{"num_hidden_layers": 13, "hidden_size": 224, "num_attention_heads": 4, "num_key_value_heads": 4, "head_dim": 64, "intermediate_size": 896, "vocab_size": 8192, "hidden_act": "squared_relu", "norm": "rmsnorm", "norm_place": "pre", "norm_eps": 1e-05, "positions": "rope", "rope_theta": 10000.0, "rope_fraction": 0.5, "qk_norm": true, "attn_scale": 0.191, "bias": "none", "tie_word_embeddings": "early", "parallel_block": false, "extras": ["some layers without attention", "local attention windows", "shifted keys", "gated attention", "a norm on each head", "value embeddings", "hashed n-gram embeddings", "an embedding shortcut", "learned residual scales", "skips across layers", "capped logits"], "init": "trunc", "init_std_qkv": 0.0344, "init_std_o": 0.00631, "init_std_up": 0.0344, "init_std_down": 0.00337, "optimizer": "muon_variant", "learning_rate": 0.0107, "lr_mult_o": 1.35, "beta1": 0.95, "lr_head": 0.0169, "warmup_steps": 26, "schedule": "wsd", "decay_fraction": 0.733, "decay_shape": "linear", "final_lr_fraction": 0.0, "batch_tokens": [32768, 65536, 98304], "max_seq_len": 1024, "doc_mask": true, "train_tokens": 347300000, "max_steps": 5781, "dataset": "wikipedia_en"}
Each number is 128 + 24 x the weight over its row's rms, rounded and kept within 0 to 255. Layers, rows and columns count from 0. The size above them is the row's rms in percent of the matrix's.

# layer 3 MLP down, 224x896, rms 0.168, rows 0-92, columns 576-607
size [ 98  99 100 103 100  94 103  95 105 103 105  98  97  99  99 100 103  98 100  95 101  98  99  99  95  99 103  97 100 100 101 100 101  97  96 100 100 104  98 100 102  98 100 102 101 101 102  99  97 101 104 102  98  99  95 102 103 102 102  99 101  96 105 104  95 102 102  97 102 100  98 106  99 101  94  97  99 100  93  96 101  97  96 102  97 106  97 101 105  97  95  97 103]
[[139 163 124 145 133 141 164 164 138 162  84 177 104 132  82 140 101  91 151 164 129 141 162 147 110  84 125 106 113 118  96 143]
 [113 112  78 150 137  91 151 104  83 150 156 166 140 108 129 196 101 119 101 151  97 108 138 121 158 148 154 144  99 174 124 174]
 [114 121 115 149 150 118 118 155  73 122 120 133 127 147 163 139 137 143 106 103 142 132 134 166 123 143 137 157 102 114 160 123]
 [160 126 143 131 154 143 103 156 130 126  85 141 102 123 144 127 133 120 152 122 107 127 101 156 129  71 137 119  91  91 101 118]
 [ 76 129 148 135 114 132 151  95 144 104  84 155 115 164  78 119 116 126 146 108 117 117 169 147 133 146  93 125 143 130 113 138]
 [135 151 172 123 165 136 115 131 105 175 175 146 161 141 174 110 128 100  85 161 145 116 144 103 105  95 146 123 121 104 136 145]
 [ 95 101  97 137  84 141 168 133 136 123 125 125 110 135 117 108  95 111 113 111 124 119 140  99 160 113 147 152 123  78 103 166]
 [126 107  73 168  87 131 150 135  63 157 140 121 139 112 153 152 175 168 108  90 140 122 132 149 134 125 132 157 112 114 109 148]
 [113 131 129 101 111 110 135 165  99 120 131 131 141  99 129 135  84 132 144  97  86  66 114 189 106 142 140 142 140 128 123  96]
 [142 161 111 121 132 142 126 108 150  84 136 161 136 136 158 126  98 114 119 149 105 113 119  67 150 150 158  85 112 108 167 119]
 [117  91  86 130 132 124 119 128 123 151 127  69 109 107 138 123 115 121 136 139 146 124 104 121 152  91 100 153 131 149 121 131]
 [ 96 152 142 159 131 139 159 128 150 145  94 122 131 109 123 111 119 128 131 134 128 119 120 105 121 138 158 120 124 140  86  96]
 [136 150 158 128 104  94 203 113 111  98 113 128 144 130 114 106 153 133 127 170 139 128 128 117 134 162  91 128 134 141 117 151]
 [141 118 140 185 179 130 142 111 110 140 103 122 143 125 109 124 176 161 168 119 123 176 128 138 130 183 143 178 113 117 129 170]
 [ 92 103 168  98 117 149 149 130 155 117 143 101 128 127  96 140 162 143 132 161 106 132  79 159 122 111 151  82 129 158 134 146]
 [133 116 145 124 139 124  97  82 118 111 128 168  90 128 120 128 129 128 117 125 106 155 128 120 150 133  92 107 140 162 122 180]
 [135 111 119 102 128 135 131 124 143 139 145 157 121 134 159 152 115 186 154 112 135 128 161 145 122 147  97 126 132 152 127 144]
 [169  77 118 139 115 100 128 122 100 169 106  76 139 130 124 107 117  74 128 126 111 145 115 162 143  68  96 116 124  71 129 103]
 [ 87 111 122  72 153 102 111 148 107 105 134 116 123 114  87  86 116 155 133 127 110 164  94 136 129 160 167 109 131 128 132 156]
 [145 149 125  74 156 126 105 105 129 101 100 148 146 144 114 154 146 144 152 119 132 124 124 143 154 122 119 143 100  92 132 118]
 [118 144 142 160 103 129 100 140 113 143 128  96 124 148 121  84 156 139 116 167 148 143 173 150 157 117 141  93 131 168  94 177]
 [148  85 159  96 102 114 147 107 120 139 158 156  96 141 120 148 147 139 133 102 160 150 144 182  87 118 158 153 141 139 102 106]
 [122 155 123 110 167  97 158  94 119  97 137 130  87 136 177 130 130 156 100  62 131 139 109 110 174 107 152 124 102 118 120 132]
 [ 96 116 111 124 126 135 104 111 114 148 115 156 144 165 144 126 121 112 111 151  99 155 119 140 145 129 150 156 117 115 137 137]
 [122 186 127 114 104  75 102 149 126 169 129 130 141 100 158 112 117 107 124 113 138 131 134 122  78 159 104 131 145 168 109 114]
 [133 152 151 116 167  75 134 135 144 119  94 116 108 101 119 108 137 121 125 141 126 127 141 130 123 102 163  96 158 156 101 138]
 [174 139 125  87 165 123 135 134 168 126 141 136 120 124 101 114 167 102  98 139  88 122 148  99 129 140 120 114 166 187 126 156]
 [150 156 118 143 118 156 104 120 117 153 143 102 105 105 116 141 138 132  90 190 133 116 134 125 104 163 160  99 133 120 150 132]
 [136 149 151 128 101  94 159 118 126 189 151 143 107 106  79 134 124 130 127 122 111 101 177  92 149 137 129 102 135 100 109 119]
 [140 136 153 123 114 189 140 145 164 128 124 151 152 122 154 118 140 162 113 118 135 148  77 127 126 103 133 114 148 139 127 120]
 [128 116 161 162 129 158 151 148 127 102 118 113 120 129 172 121 124 115 113 138 124 119  81 166 129 138 123 165 114 109 126 102]
 [117 158 165 101 134 101 114 123 133  62 144 168 108 166 139 128 140  93 154 141 163 108 141  89 122  87 134 129 103 197 125 168]
 [ 89 156 183 136 132  74 104 111 113 135  93 145 142 120 157 154 150 127 141 157 174 124  96 111 141 164 107 101 123 137 144 151]
 [157  97 146 111 176  92 126 160 133 136 148 102  86  89 174 171 130 136 135 154 141 137 130 128 133 105 150 172 102 138 140 142]
 [110 109 130 108 139 165 113 140 104 117 114 110  99 141 104 131 114 168 125  54 144 111 124 133 103 151 157 129 131 133 111 115]
 [105  97 108 153 160 114 180 144 128 152 126 145 147 156  96 132 117  78 141 110 122 115 162 134 124 177 141 135 147 155 120 120]
 [186 130 169 121 121 161 133 113 123 190 191 166 188 148 125 153 119 118 155 160 139 138 120 156 123 101 161 138 162 145 132 127]
 [156 141 127 114 134 115 122 116 170 168  99  66 146 138 115 109 118 155 106 142 111 148 143 113 128  76  98  91 152 170 119 104]
 [135 103 115 141 128 123 132  78  69 157 139 126 124 168 139 131 126 122 137 128 136 130  97 175 147 144  89 190 164 155 105 150]
 [139 113 104 125 108  98  96 126 102 124 152 145 104 108 110 145 118 128 142 157 162 146 125 138 108 122 117 150 132  73 167 138]
 [111 166 147 103 121 115 113 112 151 143 124 138 116 104 120 142 152 179 123 114 130 117 122 102 144 131 113 124 118  70 128 109]
 [119 106 147 158  81 130  53 135 135 134 143 124 138 155 128 131 118  66 170 175 142 174 118 146 157 143 122 101 102 109 126 139]
 [106 131 150 161 123 136 162 114 116 114 173 112 117 136  98 140 129 151 132 102 104 142 179 109 147 157 149 197 142 146 110 133]
 [129 110 113 137 117 139 127 155 138  99 151 134 121 120 128 132 103 108 136 146 121 137 152 115 115 109 119 148  84 166  82 138]
 [139  80 132 122 146 117 104 154 143 116 118 128 169 149 131 113 115 130 122 152 196  95 129 142 119 186 152  98 135 177 144  94]
 [141 140 144  93 125 122 121 121 133 119 115 124 163 125 151 120 135  84 127 114 158 133  85 138 136 119  97 127 130 132 138 122]
 [ 69 142 132 124  81 140 127 126 154 138 123 132 138 114 109 104 163 178 130 135 151 110 150 122 148 125 148 110 136 124 113 113]
 [217 127 179 152 137 109 135 140 119 118 176 111  84 134 126 167 127 115 127 119 107 149 130 153 140 157 193 133 147 147 140  93]
 [ 96 131 138 137 128 118 119 144 133  71 100 132 122 148 140 122 152 129 146 135 122 126 108 139 154 132 107 103 101 127 115 158]
 [ 79 165 130 143  93 109 134  91 101 139 136 143  99 133 122 139 132 119 109  88  97 103 135 104 139 154 109 128 132 105 122 127]
 [142 116 144  99 120 127  74 123 126 166 134 101 134 100 151 147 162 116 137 100 123 138 116 143 128 138 108 152 102 134 139 130]
 [145 126 129 124 148 149  80  98 117 127 102 129 114 130 116 120 152 123 158 144 102 128 136 112 140 135 125 146 190 136  91 102]
 [118 114 121 106 121 137 102 116  82 111 133 153 123 134 136 100 112 165  95 148 122  91 125 122 123 120 105 104 132  95  72 146]
 [108 100 117 114 127 168 104 122  79 154 102 135  88 140 115 107 149 159 122 103 107  94 144 150 149 133 165 152 135  83  85 106]
 [144  97 108 123 114 118 128 148  61 126  91  88  99 157 163 103 126 173 178 181 109 175 113 127 108 131 127 156 108  90 131 120]
 [195  89 150 121  90 130 109 131 130 111 109 108 104 145 119 124 127 124 163 153  97 150 170 110 139 132 145 113 124 145 186  88]
 [119 131 144 105 118 105 137 108 106 118 146 100 135 154 130 117 115  89 175 158 129 119  89 119 163 132 162 104 118 103  94 125]
 [137 116 139 129 128 134  97  98 110 139 141 186 144 156 147  80 125 108 137 111 127 122 143  75 129 156 137 156 143 155 109 117]
 [114  96 109  84 104 141  96 128 130 139 158 117 155 107 130 144 111 131  85 146 133 121  85 127 101 142 109 127 115 145 177 101]
 [ 99 144 161 148 118 151 115 169 100 139  95 131 159 130 115 133 147 104  84 108 121 115 173 124 148 129 118 153 105 103  89 113]
 [110 158 120 107 126 160  95 145  96 171 146 126 138 114 101 103 128 156 135 112 110 119 105 130 123 122 148 141 144 126  99 129]
 [130 155 104 132 107 159 111 173 163 147 128 123 113 142 121  62 122 123 123  90 116 135  98 110  96 116 102 115 135 108  98 161]
 [110  87 134 137 121 108 130 128 118 119 117 113 150 110 149 143 125 139 105 133 113 110 118 135  90 168 152 162 126 124 109 139]
 [119 122 120 100 135  81 129 117  55 134  97 126 127 110  79 102 132  82 122 153 160 137  79 173 129 146 124 157 119 148 128 105]
 [148 107 118 142 178 134 134 137 131 116 119 147 166 124 114 108 151  96 124 165  81 111 128 152 137 151 103 112 132 154 129 125]
 [138 137 121 151 136 165 132 153  63 107 149 124 118 179 140 112 140 151 170 169 153 124 129 169 119 150 123 108  87 197  91 133]
 [113 120 159 127 136 121 163 133 145 125 177 121 125  73 150 107 158 106 111 100 130 147 119 167 170 129 138 127  91 133 188 176]
 [110 143 152 165 109 130 144 122 111 153 127 148 203 135 137  91 132 142 124 141 115 144 133 151 113 149 121 137 143 153 110  87]
 [117 138 160 140 147 132 131 131 141 135 134 117 172 103 107 138 138 138 100 167 107 111 169 147 104 142 100 142 104 132 120 123]
 [139 102 150 137  95 146 101 132 110 115 111  88 104 112  92 180 146 156 139 128 102 114 118 157 148 131 111 145 143 143 145 152]
 [168 113 125 132 132 145 149 107 104 132 106 121  94 113 151 112  89 123 102 135 176 105 136  92 103 114 148 131 118 133 128 120]
 [179 187 123 154 112 141 138 160 161 178 117 108 108 122 125 152 171 181 140 132 144 165 111 158 149 128 162 121 125  87 112 103]
 [145  95 154 101 119 120 192 150 113 150 138 174 129 153  57 107 149 163 131 155 130 121 120 126  95 116 107 138 152 143 104 117]
 [123 152 192 104 128 140 117 101 107 131  88 147 148 146 146 126 145 140  98 156 113 135 141  96 156 139 174 102 140 127 133 124]
 [108 164 120 127  96 155 131 137 146  93 115 123 118 122 103 179 123 132 162 136 157 144 119 103 165  78 162 119 112  92 147 148]
 [ 99 199 173 129 145 139 117 113 114 145  90 171 166 101 135 121 179 117  88 129 141 123 154 123 110 107 151  89 100 137 149 118]
 [ 86 150  91 137 153 129 172 125 123 113 146 129 143 146  86 151  97 135 148 169 154 135 164 124 139 108 136 126 106 197 117 135]
 [170 103 160 139 181 130 139 109 113 112 130 111  88 119 132  95 145 123 146 129 126 149 146 144 148  84 159 186 128 149 147 111]
 [117 147 137 130 129 142 149 118 153 129 152 109 166 125 174 112 128 149 156 146 108 150 134 194 138 147 148 157 113 130  92 141]
 [127  96 125 127 109 126 114 131  78 108 116 132 114 101 111 156 125  93 139 115 154 136  93 176  85 121 141 108 108  86 104 123]
 [132 148 125 137 124 117  94 114 153 144 115 147 139  92 112 143 139 108 146 150 118 157  97 156 150 123 105 107 129 151 147 143]
 [ 82 118  98 118 131 120 140 108 153 124 198  92  81  87  95 129 155 109 139  96 150  73 153  96 146 118  83 101 132 149 108 146]
 [117 112  96 132  97 132 171 105 126 139 119 119 125 200 111 118 128 143 133 124 151 140  97 125 136 179 124 147 120 137 123 131]
 [148 147 120  66 116 116 136 125 113 158 125 125 161 106 126 119 105  85 126 134 151 145 141 137  91 135 129 144 132 106 128 140]
 [138 115 144 150 124 132 134 123  93 105 121  97 130 104  86 125 159  94 135 130 121  87 183 140 128 160 112 106  83 158 110  91]
 [135 124 120 119 102  87 129 136 158 151 124 145 119 159 106 103 108 132 138 120 120 149 120 120 115 141 131  91  98 165 151 102]
 [100 110 123 119 117 169 135 142 107 100 134  92  97 129 146  90 118 147 146 137 127 155 112 137 128 114  97 122 126 146 105  98]
 [112 112 119 167 134 111 152 129 178 122 106 168 144 108 117 140 152 117 119 163 112 100 130 146 157 169 142  98 117  68  90 127]
 [105 166 126 145 146 131 168 129 177 132 160 170 123  99 152 111 136 106 143 137 118 145 153 152 108 163 146 135 151 167 122 152]
 [176 103 124 112  89 101  98 144 119 146 152 159  81 148 151 169 131 114  98 130 163 116 124 164 126 101 147 112 129 135 110 142]
 [120 150 172 129 133 122  92 145 116 123 180 147 128 159 139 117 151 162 120 151 129 167  99 148 152 143 143 112 131 123 116 110]
 [119  81 120 142 136 150 175 122 181 108 128 116 179 117 148 139 145 118 156 162 177 120 106 125 120 159 115 119 153  92 125 132]
 [114 180 126 141 149 178 159 141 157 163 145 108 119 137 105  97 111 148 156 155 136 142 130  93 127 119  94 145 134 148 198 121]]